From a checkpoint of a small transformer trained on Wikipedia: RMSNorm before each block.
Each number is 128 + 32 x the weight over the matrix's rms, rounded and kept within 0 to 255. Layers, rows and columns count from 0. Numbers have three digits each.

# k: layer 4 attention key, 256x192, rms 0.153, rows 64-128, columns 48-95
# q: layer 4 attention query, 256x192, rms 0.156, rows 65-128, columns 48-95
# v: layer 4 attention value, 256x192, rms 0.143, rows 64-127, columns 48-95
# o: layer 4 attention output (transposed), 256x192, rms 0.135, rows 64-127, columns 48-95
k64:096106109135191117179094123128116073172143153111162132168094128087116154068127082122105137122126104149101146095062110162151135151149118088124134
q65:167148103156130115120090215138097142119157126119158167109188137185116083199087134130109129147147139119125181134060114072138126197145161102119079
k65:098154089102157134095158115131170086136114092125116103155148111090144127118152119121199153159115170119090075199125112107126139131173112179144071
q66:096139135079145148131091205187103094171152125111120134130162148146149084080115183093095099166153143116167129175169113179106171055153120139188166
k66:051087086046077092140165124163177101077054144151126086109087128203134146138112122182091155130092177069084125113099170152050072120075141110116177
q67:107143147063114110132140116052089114090078134128127177084095154151091142149070091140098104154149135090097134162161064180115147158118180147127191
k67:172124179104133153104129124130122105128146201122080131087141139109131174138110140105122112104119127129115158133116086160153185170174072117108127
q68:119156154151186156138202144143144154138101173139117069130105109124114144163139101090081170170132089090070088106139142190064090150114157086170108
k68:113138093120172117165136115151094103127055184121076178091147152143066155104076120096079080127165106149110083130157096086110087147107114147166188
q69:153122119094082094110070075164136104132142097107186121106122112131135082188078225182143123103082106061115144118149087170086128144124110083121159
k69:139104147126117176120103196097112151104134171128093134096125118163142134120112148138082096126150141137169151082154159089134145179138136118117079
q70:083102149148171120134128096069170125126043101090121112138107136151215133148130116057123133157132139093128138145135120062092128047112139165127131
k70:148176199126127154139127106169121184120206170169033089099108148107123093080126199111062108187162079092113105148049128100157041140074192160123149
q71:187128141152099125134121146165116142141111169141159148111176141117059088083092128158137124127110081115127128111136160136096108112126143109160168
k71:137114097149098170132151190152062111150097150140177124121117154069163114156105194076140108109099040107115056097138091114161147173118145094157085
q72:175116113110122140166168122136150128162096111133148118123067100098152127111117142132133103211146092163138081141096111135138177094111133159146082
k72:119124106117101108164133143104091169088107173100146150115122148126123100098157123185197085077066118179182083134073126103111185135130097168106131
q73:115150096145086146116103167121115102169138182113047126081078169106188131095092145163118154076125134138135146171082189151167116149141146144108117
k73:160093068120099129154113100060119088134052183056082125044110168139090164137113146099120112105137083106118170126160056157109155139121129142140061
q74:091129101105142165151094067080117179142255122096076159251186159111121161112142134097190084065143043154145151123140152090123112068155089125162167
k74:076132171047135082098123087110160094169067175142052110153181164058064144112103118133139177140137105111154093124120094119053076112136148120127139
q75:179106182105131141176174110162150156135132079174128102122083137105101088104135169137121178110084115110151141167115171120101134174136140066084059
k75:120171175165115119092169113165146062140114088099096106145095170131139100121099174160072131143111141133090190109028117116139156114149111143072114
q76:176144118199137082123157094145223169171042090117126129184099130102050069120171081088180119124106098090107160117124119138146105150152125121093110
k76:154172143186161109061107089132147116110099084124119152136105095128112113126131140096124061173107124124133134120121075154170173103150081179107158
q77:078044152090114136054122149115114157098173149138107138142106119107157148156147118121185096167174078114167146140092203081142107122075154200162123
k77:121130091111170145111181043147165153126126101116096079090101126139106148152091143146159138070151143079118114140147100119066092102141097142184045
q78:117112109155131129131084123121104127119093090160158076096139116126117111128125131097106114108118048173139148095106092086142091107114138105164108
k78:143165121149035144174065182105142145111178138175147107174135106133092154085085146147166186199112157135107112141138139089147118108156091103112144
q79:125062131116076101103171175095148091124108136090110145161009118174119119108050130156201155201149090091139112155124101110123161139208075117121142
k79:112152161127159084172093135116152133113094078075146151089121132100071172183078100124106116145046171114114135150138218189111185128136103113057123
q80:148194114170191145091120207103180146175106098184152132148150061109074124203173160101233117157139114141148107153112119043179103146114132121092099
k80:068136135157133140121163177188143053126115116163131101141113102144094116129131153118141118181099093109135093118074095109123152126180124156136149
q81:115132170126228077183082135134107119111123168119111139133113172128177144125214140140151130125150163197128154127100126102191164152094091139135137
k81:127158124110105104175071156194145045157178165124131112147121134138194129149162124123134155091146123123148157132086159150139151211192160157086152
q82:128128067146124110094108108124116144134030148131119190083193091090099158136077141076120179148130139159171132082116146141130089113189141094122088
k82:170116111225166145076192145068152194127105109097154145043106073103129109127118135098211130204091094134140122133152125092169153125163116125151174
q83:135088141100129112085098115141139103114102102162205134155110164094093191130074163168091106160102061125132082072173077133131073141082141106086247
k83:167117114155137113082102075081134122104015206127032133094136122062116152150065171151115097134113100144094161172182130086143150142123066111154125
q84:116150095136220154084157146132142101116157140135067198106155099075205098134162150206190148133116088124094112110080128085117121146156157049140146
k84:107148149109115092117162124144159130147082190091100144065143180082196087055130093171090121163119098084117097125125098109109116034152138057135167
q85:080075187214183111127103082079109083141170185148224147092197163142117055134117026050112153102144144202114145124119139191153132116178171157157092
k85:187062082171118140084053034152045108139207122178086155208138152080152139161091100127164079041150115102096090143084091065154081107188130106081126
q86:147182141120130108146083173114127131110109162129087098108112147178140135121134126122133118120127166153174126096094153048099126090136059038142068
k86:214096173086239116109145147071155098157178112172138137157060116142139126138179139119148122155136159125153175124146079085112104103143184133149104
q87:103107159071148162098116165061154140146062115127109090177124130089158157107138119175228119088128105134134086172168136166128117125160108149149080
k87:085110178064152164122113152079096092119150142123116099161087137101129142080168158169156104097097149187111177103131155168157117122133139180123148
q88:186104120097109117181239160150143106081169125088131178158121129093089128140162096162147127082181158122158151173151152076117071126140160151094158
k88:120135178074195084142117186211071077146156116126169164163129144096162113116133108080058101081092118212131098147158174112050152135143172143081154
q89:105129163114107135230169175149179151123142111143196211123098117086101081104104148097115135090135079162168153103132163146056095124138160128144153
k89:057157170072067115106216129165116109153048114128118139034088068088088134081129170102202127088065137097110137133150210112144146067160126132137118
q90:165145142072105106182147093130052128119077093096185139111075131123117154102181178149158108129106111189117080176061112154119174164102162105152187
k90:111116165153144116106170132111161117154132103162144201178093138113107157110113255047150127172177125150123118101148124182128136122102053100201109
q91:143111108152142057158070140141106209168069130166136125179139171175151172122144154080144151107147160144149148133143094170150142135163126136120135
k91:084194117106156094134099133131163190084126122094123093174131108084104133145091109107120100120183085172145147112130132127162156136126138095155118
q92:201223183186059145240081036134136140136121137168086193060156092107089076135151200136099196122123150109147145142144136163123128093182143106180152
k92:152118165152108098145154135121115126098115100071166131128141119116150123054149172148163198109125163192182141073128126160150139198148099043121133
q93:169161099157097111106135118123083127074193157104086137071101095139123161107110058182102113126053123154093099117173140098157145133128127098113080
k93:091085110118175114115245033107088111115213154173063121092174126126130087129163128112102145081137166089112139086098113143176173216103164120162104
q94:176138139035132138155172141182154122143176145162146134103093142132141102103154153147130113091095201149110107126104156114143127104117146153128160
k94:190163101102149134149088181150149054137147145119079120142191173136083097148154091042117164137128133162100130140101118152140100111152151108134053
q95:070125138128111156112197067150101181100156080171137101106119079138182118102117126090161132184152104128152119172213166147125089220102090098108139
k95:119087107139089173117110133120134071130112167162133145149115164169115115110186161117155139128074161111146147121127116102136130128168145137123143
q96:151088179114104134150078143173205155088131095126106129143091119106082116146091151128078121147088136156143137068157123108082080153083188117127035
k96:065164090099043130078142108147152115102102103125131136126197112174179144145135146110145119112116131108123121220116055088107099137158117115130128
q97:083110104111095143104118106182152074205136154178114098103114164081154144098142101143169069125155173146138099188155119113169117163138121202173112
k97:177116163120110123128132101116078149070089164112088122143167134146073139198000229124065170155133175085096170123138125185108112192059216092107160
q98:125096142138125104118110101119078125135145147131117096092092111114169091091157163187100081151097103110142076107101115131121156159093115102090141
k98:138180151137179055166171127153077095145135201073176157146136115109106158140118023176147115166181216117156124123161097085146074105151148142112135
q99:150122159111179137111190161149147152078056097115129146109115139139114110122159124129109075157137099050082135142123131114089115145108147136107091
k99:061135135146118154170049129081122135145104137179071136089196069155146204179112088045105136132186145081147162253179075161064181072089059144175103
q100:191138166143132137136084130165148117118187138089130072109106133129177090140133181095084163101126141143128148198114098147150174111135100113164051
k100:141155130098195128138070126116166142099123185154100083078147104172074179162087137094125179180172067087126172129186130169130158162079152110112192
q101:026140108065150134117094198122084065173168112175196141103107138169140137140102143130081080122175196156135120123125177120079074167104089165106085
k101:085082171087115151152135183113099198164164133159162131130097170172040100145068163140154087116170118122147132140253127101077076159075147086194121
q102:087133085164147133093121092144115152106124099097135159125134158120172132106130116072098156079118128100089180140178088186116098154148135154131122
k102:141189118203122131097135103030124099145134126095149116121104138105092130112147140196111151124104105121158134204125151113122169110100122159073075
q103:122127099128160176109107114112118115150073103115107164100123160129203173086162103137147116184190091098102177217132112167131135127151092131096169
k103:188164168127171126077114136126130104110074130125183155116130145148097097121111130168078187107138122119049153109189196205124150154131129106117127
q104:089128128159130134133135066134124110142098149139102114213164125037111112105151101081159090084124133184173174116125135091132141099132090135126217
k104:103078118134119090161111170101149124145123133158117117079187091104117136162043097094082086137175111101184140163147203103120087085146150145159143
q105:190113135141109140143123131176138139119132122183185128189137128078113149065105171147156119123088115064180158067063154131095150116147107112187037
k105:151157188092186073135117099075145129105174080137069156123116097156122133113137146068094143129105082113037111179121086080143143102149143123136102
q106:156135105192136123183122180149137088151138159156115100145128153155185121126189210097163097061139087111094171162104112134114180156130134005097140
k106:158106117127103119125080200098154138110157138191085123140115052084093098126113185091104148072121099161111178135107132182123150202156110072164186
q107:131081135097151195145091117166174153156073104143115140098149113178168161133131136126182124148120106186137124104128122130164126117121076110122143
k107:153137171099177170069077080155101178189097104087087065141054131109097062082134107127163146131140195073138131132145134140142145167109156115134097
q108:112109087137115148198129156093104152072130132139114152145174126124119131167119147122142068093130155049136117090093137129170179141135121088111095
k108:149113123122126132166101161210211169118160144168118149101096140137160139140097133137087177087086109130160172078160103090132154136127137084163192
q109:102128114118181127110066182161182151131111121092120186138123161130129155111214110100116195088118101126111172162095044170137098096109120122072170
k109:101118146078077122107174134143136049130137159053054173131117152147145100171134144135063160076158108110137118088134146147171172053209131039100137
q110:140136094136184117055121105178122132132097131081076182141093140150121120117147147113115143149161176162155121116060101064146226200132133071041104
k110:203115128161149123133123091128137207077197212122108205140130137132053109119217142145132147141106132129094152098144099214132164118190145111154082
q111:116127084133131068173143129163133176153184109124136106146161162147138098101058128089134121123131148116104125091112171092156148062126145103154105
k111:077169114071165102074199135104145120145101177202153122168148115128070144118110128057132076099113171070159144157101120162133037169121123114117148
q112:112104121084114183144138087100162064145053106077079145146085113126127074112144156160112173110079131121049139142106116110137054094070106163136115
k112:174151093102094084099196177153081241125127140127123187120095200141177185139130122092165154144074175180179087082127143117143128085104177175049175
q113:055140107146163147158135160126098141129223124156115128119079134147152078137105085117157086098072186159094096125154087081122121163090142154085150
k113:151123142137152126164176135123148092081125084142145036076134155138162085135078120147130163169030035123163104073134196161092092087120119107142174
q114:159110164133132164164071038140140080104191081073109115138178115142158145161180100125117133110107108066118133094147081093155062136223089155129118
k114:118091117172106138137128095064064101074107137130114150116192080107131076121101149159046151169138127090130133080148126158094101212175098167121137
q115:199108146157097191075182049090139124142181105024111102109154121109147128126115122063018125166151161093159123134173146135141217174111153077175133
k115:139124146232144145145143083154164158176142167122164166138131143097056120146151139192139114106149068096156174093173127118129191141091118196146169
q116:164068167120158112104180129110153103107111123108131117145185176131144150127146123129109151093148148182148136115144194183135152125192146079108032
k116:180132134119153152159126099136099102157116107104075180139135119072173142127106141149084139162171119134148148167158146108120153142120162154166055
q117:095134122124132107149170124040142155156128158118116149165096099102169133107126119127126115195182123132122108087111131158105093114116083150132100
k117:085150106076153173172076059121151132126196121154168186089141128116181221101087109185131135194102095130147071135178198141107118099154132083110173
q118:172126067107096118025111127143037074168098164190125096128146041144130160170131139202107142126172126144135137111150117168153081064128102084089180
k118:119145169045123135083102155169148182147168152147121088143203146138126168178135153134187135163172060157108055173237123146077156150057089111180155
q119:083101079121161129100120147122129147102174156170126153174166122144166104101137132147087126136125106101147159209136034153081183134122134169111064
k119:119073154170100122098125146163130144113127098108140133157146102122117139119156095164156176089091159094096148144157183121108121173129149124170130
q120:055117157116130118132136132106132099167089111135165112171106119088166158089108150064144140059148098055148160113141135066137146150111105132148153
k120:166124077160091096193133039207109159098140070129149137115134133090111075127184111143143157099166104083134117198129142169105123105173153091085163
q121:129106129079128108133178158114108223111123139119175161138120152128092132123118122160144124112120128144141102135119156104113146096097132091174125
k121:032095090167154120161165135081111076139153134114151160142103120134127116095075182124131139140107174092161151183094144151123118092121072125144129
q122:143103088120140167159134129159127113102047141100137184142118082122153127105149105181125099124175113139151115123080181148152132152170188144153122
k122:084149052103064167155118191110118059143162159116106119124116144107157162109128122137173106115146136184100085111129192139084106102150142042150166
q123:105094148112070125166203129122175111116121140134078120014194136145121148139106145106153129162192193175137163176099090124128147115141134155134172
k123:149155088178156072210131168136169163164141119199131123128109110103184204108108063139084154127043149111122109100107100149185101100110211137174162
q124:115105119106129111202027147229112109122093143152078108128104127116102116119183126075138108105130188122141147123157132135133103052098175193155057
k124:120141117117145165119128107108078129187100149134122095143108140111095075073132148122192145084147124163131080112090117098167159147112190148083130
q125:119080132098106121084169166186122148147178152089162144116095136117119151159094110168163188108160127191136134174203084124149104104105107104168122
k125:124152120112056103172186182166175094133145150122141165196144117077169195127087206103081115072077153110068093066135139182077112090151171162139107
q126:105143136082192132062097104090107141114111127110150114089167146055182138133100079131123074117120174113127152156070148117153099079177157163111112
k126:183169137150132139097123000137142136135089111172112155072078108102152115139161085195153112166128142120209153109101085129094144055116099102080154
q127:085156188130167122053142136140116134101110076137085092084106127069159214172112088160116168118078114078164157084154157097150115143140128113133135
k127:145102153160087119082170209056131132122078142097120117149107130092093158114099048189051147152161093086150095151111112178117069107200144059083110
v64:112099104084094176136094138152143133161186132149139005078170130156162064108186110117133121100179164106087126155122188108145129150145194115119115
o64:094151138153156109102147177145178110100180158127103178074141134163089119136126150117119144097114154141090147140115132179175162157124111159097149
v65:109145127148102080136105129156166142113199113109157126167099091126089088169073137131075147091068158158143133122115101117125169097069146130138073
o65:137146158065135152107149131122078129132057149104133072109079115148173170110174071102139154163113143131123159163126086138113089120093107112114163
v66:126143161086137129122181149115134127164163158087153149105134104070052136118121090067114104110167135146156157127141177122124124119118175127140080
o66:181129138187092137147068057132204122133133073125107128100124188134147095088135077119106149083154085112128115094165126111119098131113088087092109
v67:095183108122111150089187097110144152103124171128058162161125096124137122142167166141169163146144159142153124144112053099094114101112100163171139
o67:105122137117153090130091109083131088135155153156112129138100096144128126136051112134132160112123140161132130106126104112134128128113090117137142
v68:136156123189199095068088104090148105124115198099074129107128142080136196127183095178135074093162168147224124119064135149161104088137151155117128
o68:118149088165117147154132172098062160143134111058180106064109106184126127136121130125125046145158105088115093134149185153110120118116208124127140
v69:122074143154188126116084140126100143104157077161111175115167115132110184141175144191135102134097101123149127077129057128166127161062097137135165
o69:135146134181181163127105143180129092173097136100100116138114122130142107114159128164165085093128124162123144176160074114123101136163162160104083
v70:104115166131170133122159174131171128134086145135207081079085130104122122066134141100125093160172176089106206117173137149101145129119179122134120
o70:133172080133138136098104146129131140089130102101131118194138160143167103116097151144090136097138130114136125102066114134209137137112119135070114
v71:113134129199157136161165174184107131147104110113092172137105137175173165138132161163043088142102107135137110121132145173152141163155119100130087
o71:133158143097184137063074097199091131104089192116148133151121153184166164149140180100138081114127155113123157188148120086135139175133116170102158
v72:117148138117089114133168072158190175114104145125137162079106099146067144117099152170146120125121121204169152146083097126136080139123126135066114
o72:159150134082082116156136118089099103129088119144127116125152101139097127094163112131081106141182115094136131170184133139131107103209159107150115
v73:107126174115152136151164177146154086143138112107138147095142133104185061113141128104134121146114142161141183181106090166153111117128134134141125
o73:121102119107165081097120156073081155097146136082128165086074098137159131188118139134115131131124129106156156106143125161144157151124157135123125
v74:124137182087111167159105105139171125175098112129130218162134106146112119106179071188100113161157186180161163147103142143191066092152085192077122
o74:154103110096064083087174121130086118126069138073154051121086063175237155129141139136151085130144113099122125090086128087103093123121094086159105
v75:144195110105174079120117158193168130101135129124138110189155130098114072114130124140113140112126101118117127150143090139133134170097082137134128
o75:180152118119147126123144120118137112117066125129129143113150131131152125121127089131077170139059117099155137119099108132152100123085109155089119
v76:126124162180129143149139068127126182137102129116150106104065128085130112070091172088142167085120175095138142128147141106141127200134135115147181
o76:146156089132126127114137158121103142173088136136106142120160152093101157041076098122140128162109108129146112083133121159081126110155151133146114
v77:192153166100173093126117166110057154093031136082145129117142120083164132155126123114117125148071119151123128186112135126110141122160126109117121
o77:121128132127085122116152099137115171107105138120141147098126140095106143220081180144152116154108103171159136139187141119083130121098177167136104
v78:144120154145114130084123107154140105109097085141099090114142137072135132120125150126148116154123117098125122115095124058080132151134093083122118
o78:111069152114137161110140161099145102116057149113129136072073128080102107114104102144104105160139148136129119073189116137137120137129127136119169
v79:173110155157070146119128071129123120105126142120065121134157103126119134143127125079166145096149134131107185083130147168111121107111072179084077
o79:090077186110111148097124106123111154126123171129083134054115171130149095115123125140144132117175160158113116188150122121132123099111162069132168
v80:155183132140090147159136123127131042127086142112105143154106153154086089134108159135102131134128198137186103101144124121131147127115103185086047
o80:192173091137146119101139182109135059119114159131112105082147147132126140141068169109108077146108129088137118137139129146131118116083111082129135
v81:150121133109162138182144146138125087127070072100100103145191133099129125082088146084078103125098126072166100165105137125133145138145142109165144
o81:141150121141093107098169141117109154111085147110116130119090161122069115157157153170137137081138102135108107130202147103163133161120122169072112
v82:037161136189145098106125108114100138154101146145132163159089104102103116112157138142073115120094140148106138177135093156170141066128111109122116
o82:142161097149114155134145152153139127136137110067142115122144125129129080122140129122121124120168096159103145155134144111128159178114099099164083
v83:118164127134156145131126124152107110124116179148102152139131107159133066079182161115169120118130110099136130107142068157140111146146132122132129
o83:144091122086127138145157073039135117112100110110119132062168118132144136144106080108137135086109119119130114172139148159072140070146156170140146
v84:103136127079109143134104103130112175107056091126122119140099149127152166167130156149111102149086133123145133149159118108120172096087158155104104
o84:133127133164121136118142143059141084061144104127150140097117114144104103154206125148085145141110138185141145154115173137118134139153132092107069
v85:089111207129074122124152085113135147109111083119131102128120072149147084095117109147110158144100183112148089106075113132139135072136086180148098
o85:189130132094115171082171109141119124149157135158121115127090159101149165143118133117158106159123153169191155160128087118117108124135065130140165
v86:177127084180101155115117114066166118169117084137095131130120097174080115139072054132107148122140124145135122061118120064088122102137153180184076
o86:121162095104139097053201139143143154138131095124100114163114172129165135087125109123155162072160132077108119046179143112093103097152104117100166
v87:132134145156133126172164099169114123064182168093140148156145049110136096134038171104126115114093146102113126150124155122181152181165138110153169
o87:119087150120071123138083130129154070146075155137135044105185173077092090145165171145134151137091118189086116125169138117109134101159188113149095
v88:198178099150125120161093128169149137166129085100113176097103132144164137207107160157187144108156108084069080148059148102161142102126186084135150
o88:119168159123143139112136097123089180109193151147163124151184105155142161138149125121098126177117171134140126129152129156152134137180155133140162
v89:092096155075092108167131081112144119127095110161140126110113063150142159106151149115146097144165158088156101174128147109074054068160118184127072
o89:178118102150181085169149044141107143146111122107135138119129090111076156185099094187160137108143195188130102129067130140144148130150102084150126
v90:093109110165112132083158102105176176130134105160137119077110134158083102078062164176123165109112153068128117081112167193137091161099141131095193
o90:151123135071137176164143189095140128142160139128090118135142144069174173103126167078140112167133160084096146133066138172099171169117125127165100
v91:107135157123126088105104148156136088179146123090137138191154109131123099112112163124137126128131116122061115122143166121143141122124196113177132
o91:164097142108107092167177138091119130126116137135082138113043102127108105143124148099090115154090110074128134106163140113156082164139104083098101
v92:104157094128085143168143175133155119105060089106117107091137156139141099145104132135153127058090126131111101078132136082128116131112152114169151
o92:142112167149094135143130080131158142143100086089124129198141130082113128098114117065133142177133139111119113118144142187139140138081151166076106
v93:079138138144136113097134150149086084118155128126141158112073137126098139118146165112138131191108154212112104154125140097133092144151120126135167
o93:176137101105148161146139102114151119134102117156137131131069134147187145123120168170122139150118091111150105131133123097131148146126155133084144
v94:094112132135146103129093164158149126131094127180086186058075181123113059117166102151148137110120123083138141142126055127146094161098101083140150
o94:113167133112146135137090143102096068159126185128153149137130124139140132180146122127111092084096096124176161142105131146187127098137127121177121
v95:196144151074138107139094090118167126123067134108111152136109092089151185146114089165108136072111162117101112112085122168144124133164130157074104
o95:074108110144142120123123115156110158162128082154168079171121143123114183171086118115158087172115139154132079121147103091126114115127145125095144
v96:085130127165088156056073148170063096144140197146174142151085161099113120124136098131119119142135164143153060111150105147093061066151141049160126
o96:138083084141115099197171107131153110139167033143108110163160081154150075171195092057137147123057103133162092154123120137111141151133097110155107
v97:163127111079106120181145096141143143126130120116131151134058150178169146140083124094123118143216137149104113118157145090111158116156096153129144
o97:131151167148105093132122133120122136091155125158159130145130131190111180164104172116141126120126179114155148114085170126124123124185101111134157
v98:179138132162163143118173093113115141130137148124115123183158151124125090145106125095129127146143139129140076111158133141126100147165106120150130
o98:153122118095126103148105073123123123155111138126090167065107064081125092154143133135122138091099061113127111116207161128078133145089160090083108
v99:089087156140145154160075130156152052133129175145094094108084084133147056145197156112138102123138051199114104133118106134135151151088092138131131
o99:177141158138135114103132106187136113144124113097108149075091149162091143156134149118142070141110110099158141175129045142118142117139119153121120
v100:157090143117146145054114086173105072137100169161089140208132139144121160122134098099173139036105154211100158163129121106105136161050141139102153
o100:112154115102136131099179123131146174094094142136067134071122155133137157106133131144121152140138123091100093103117167093102110151152165136136075
v101:111112175117071111049067119056123131146155156115123100151126117113132143120120105136157119141141123132117061127097123157101122077118119125158125
o101:115098080117139138145141119138139146123064115104091155129159143079134125141101091147097140141102140160113146176127100171138085157179130135167164
v102:162111131148062096104078137160068127128208082156165192152124114099118156126118168154126132111139161112134153141087144079169094071113145132138202
o102:195111110165143146137128122119133153142127091145111080116160109108163084077162142135154087119129137176101104168192139031093142149162090179131114
v103:072135152141184150103131122127141122137161152121115140130115153127142121154140103123156147135123129156128084123186050143166128084162114163115178
o103:176156108094122143171092149110219129147147111162144138144116114088145105086104141159113126154098137079152127146241170111104117114131137135117143
v104:163136145137142155123056104086165076126068104139092101123103067144099124089109088086130131071103109049088198168115189124099124123165174154127159
o104:141139111096138089151127137100150095109148193168129196081134139087052120103142117126165136112131150078115133100069144131111130106123169076136151
v105:117186085165241101159138114094181132167057103143122184107111135138150127144098143102134139169090135172121078092132112171130128149122194158124123
o105:093121106131140130088112089135161101131075125133163123132137142154148085169132103114163157175140107080168095160113110186112122099097117100094113
v106:179128077132071142117164145089111158139143117097185155071095164143143088169169138100111165129110140134053109065176148125136152147132135108119114
o106:106108155123177118072119160123103174158116166152131138183177150136131105143113159089163168172177118129168123147177139190162145136141129126136217
v107:149139095158132130046132195148130152157138114123105120066109131155077095103153123132162096088113087139136183145168108153122136179147137124151113
o107:133113109170139144106115134140130131169057109124097109121107126134150116115122085092164099127143097182139111144065161112122123152142144126180172
v108:153117133158086071118167101147166130077184162156101180142164176137141149147133080149131156124115138117145124140114125178116123191082091174164115
o108:132135098138134087168155091121144110146134103125139124218119102100138144126167103135169148120155124136137123138174136157167145058119131105103108
v109:131125109116110133109149169113122091147115087116143096100157101171075111115113132139065139111092133147169154156139128113110093175092137176115111
o109:133113121143167150137059133132161102146115146096090124171116167075120101071221213147117110101113096165072090104121177175144131136111096091109134
v110:132169101104092119166124115117082168076165123082105109169125140129099127110090187123092119107129155089190118116107147119155095185150188115088149
o110:130152105156086157101118136125119107113094097121139162114117180107139109110169115100103109162153132135086151149173171101063119174091153120087115
v111:152158137121178075147127150148108118122154127128101075141095173093138117133112150154080114139109129134137135098162132127113141103107123116090129
o111:100141140156097131095184145072157188079108156117111120117137121163129092195147136187151181192078126140124128165090143130133131085124161118095111
v112:120055185107128134077111155130144074135096130161123118204107100143097139145162123082174082110162101153135144128106147122110028092157139162092092
o112:147144113135176098173132082194116141109170109085128172092111138150142162130117106120129113122151136138134142111135094150113155115133132138113186
v113:092120138106152122154124168089158148120095129162122146153091143105096116166075190088147137124105198097110116145128131156159127084151167178132150
o113:105140094106119093139153117120167114156133108188143088162190149162131097090144136172145092131112142116154112111138129140124087120100122098160090
v114:100108189111097116146073064103061166141170104128132035119147128123123138100106133148142108144176123090113135122152099126113146149082066087090177
o114:144116152129086126151163179116122148137192102086076156129134133114104116163098153128135136115194121181092139125106136093122111122138096134176124
v115:147100130117176051115148151116173139106161187102089124192104089137122138142092121136101130162096124106158182080181091081124095111170123112157064
o115:066153170100160063175106039091133141086100111070067117133117117122144165123179095119135151124133150144145133144124159138094125143109167141095083
v116:140144121092113169112115155123097087166100129145150143183129136125119085112098070154143107105107164133115155077126103099145179112150110152114163
o116:112147116127101142165106093134141148136122159123162091079114134134113116166129167153142150131089129092117120155082188092158095135099159113103148
v117:163137135127148137122108100146131113151119145151119165100158151117124119168091143149128092137141212081132116161083098148141161069119125139127042
o117:118131121112122115156132165111153135166188129135114093115125110117172121158132112129136111121112127130131152110137115094104149124140131141121127
v118:116116133115181137156079058147113089114134113083121134154160130121116141078078102088173132104141117138152115175131085190096101101108136122127135
o118:162145141112138134152175096067165144131175123077103123096061136162130154148195134139152145160114064150092103149138146182118110153148160128133146
v119:097106140102201082082127213167078036150131214119080160125129102096161129105158131142185116163103130194123119131109142170167105050140091173113139
o119:113126141147174134079136104122151125139135102187087103095078128135137082206018113114128128137148138124130119133126087096142125133112136165129111
v120:102109120126168119094052047097120070097162182136128144151091162102114108124179106142174108097136110096109121131105129126133138163108123095109166
o120:138107156154136135149129141159157095129168101106148152139168133165176113144062137145164062142116133128142090118167111173158132101131115112178065
v121:126098144152164134097107113114122131124117105149100133157109134150181170132127086121148152100149159134108123138162116124191107149137158118092101
o121:126142160217115068154123133106108155173091169154128079186168133165158126121111106158119115150105113133152060136099112128102140114129120101174131
v122:157144108097117109160149111108120065092077126132149153105050158066107128194124155113097140085110073122109173103103140168113072149061129166098148
o122:111113144091102145135084104153085117128110097115189116152151130115124150197149139080165119156132165158133129134152106122106127100133143075137124
v123:136116127114117145039135104114061068151126159145134130115115154167164129127136169150162129128146143114111136102137124134115120116087137117208116
o123:150128133129119110178139066079151151118111161151121135137159135164141119150068131125101131138121134148108142136130113155141154148160092124136152
v124:107150169131158141149177123103171107126088128062154109055053077154089109151115125178120136121116139133138161181146113130122123129103083154087096
o124:100108204076114103072113124092130081139109096128154147115111163127123163143114149129124092112115119145160091105072090148067132128121098137151093
v125:091137108080105085108155135067167080140104078139154105181103114150130127103083157107169127120176125057108151131109181138064138021086160150054164
o125:179110139141136115164112100112136175140157142127093186120127111132125112124133118134102131131121155161097120114110070124163095183099128142131085
v126:146130097149137088128119089150142186121101086119152107097133182160178155092086137083141113113068118102119080102106109120095152107097125082134105
o126:117163121116140123119135110149117136116173141141147119150156145143096142136178117127102123182100168186161141160167135183129103140133105150146119
v127:148162172139136142136139082142153114160109106156122083121148097148123112089087136153144173170112130151079125169162182068114153077116193192184098
o127:128122142099146091097181183137144143088147154155087132102109142077112130125098151139197116126168070117071087092144120124133145108106146095144164
q128:116088122194170117125050159141111073143137135171115150163124144084207123106239172169109102077152166089178124120200143145181177129087115139110092
k128:126105131179123140119117137134165112125112161096145155130122184106162094119163152171178089107149112110140133088181126111135147165139114139139066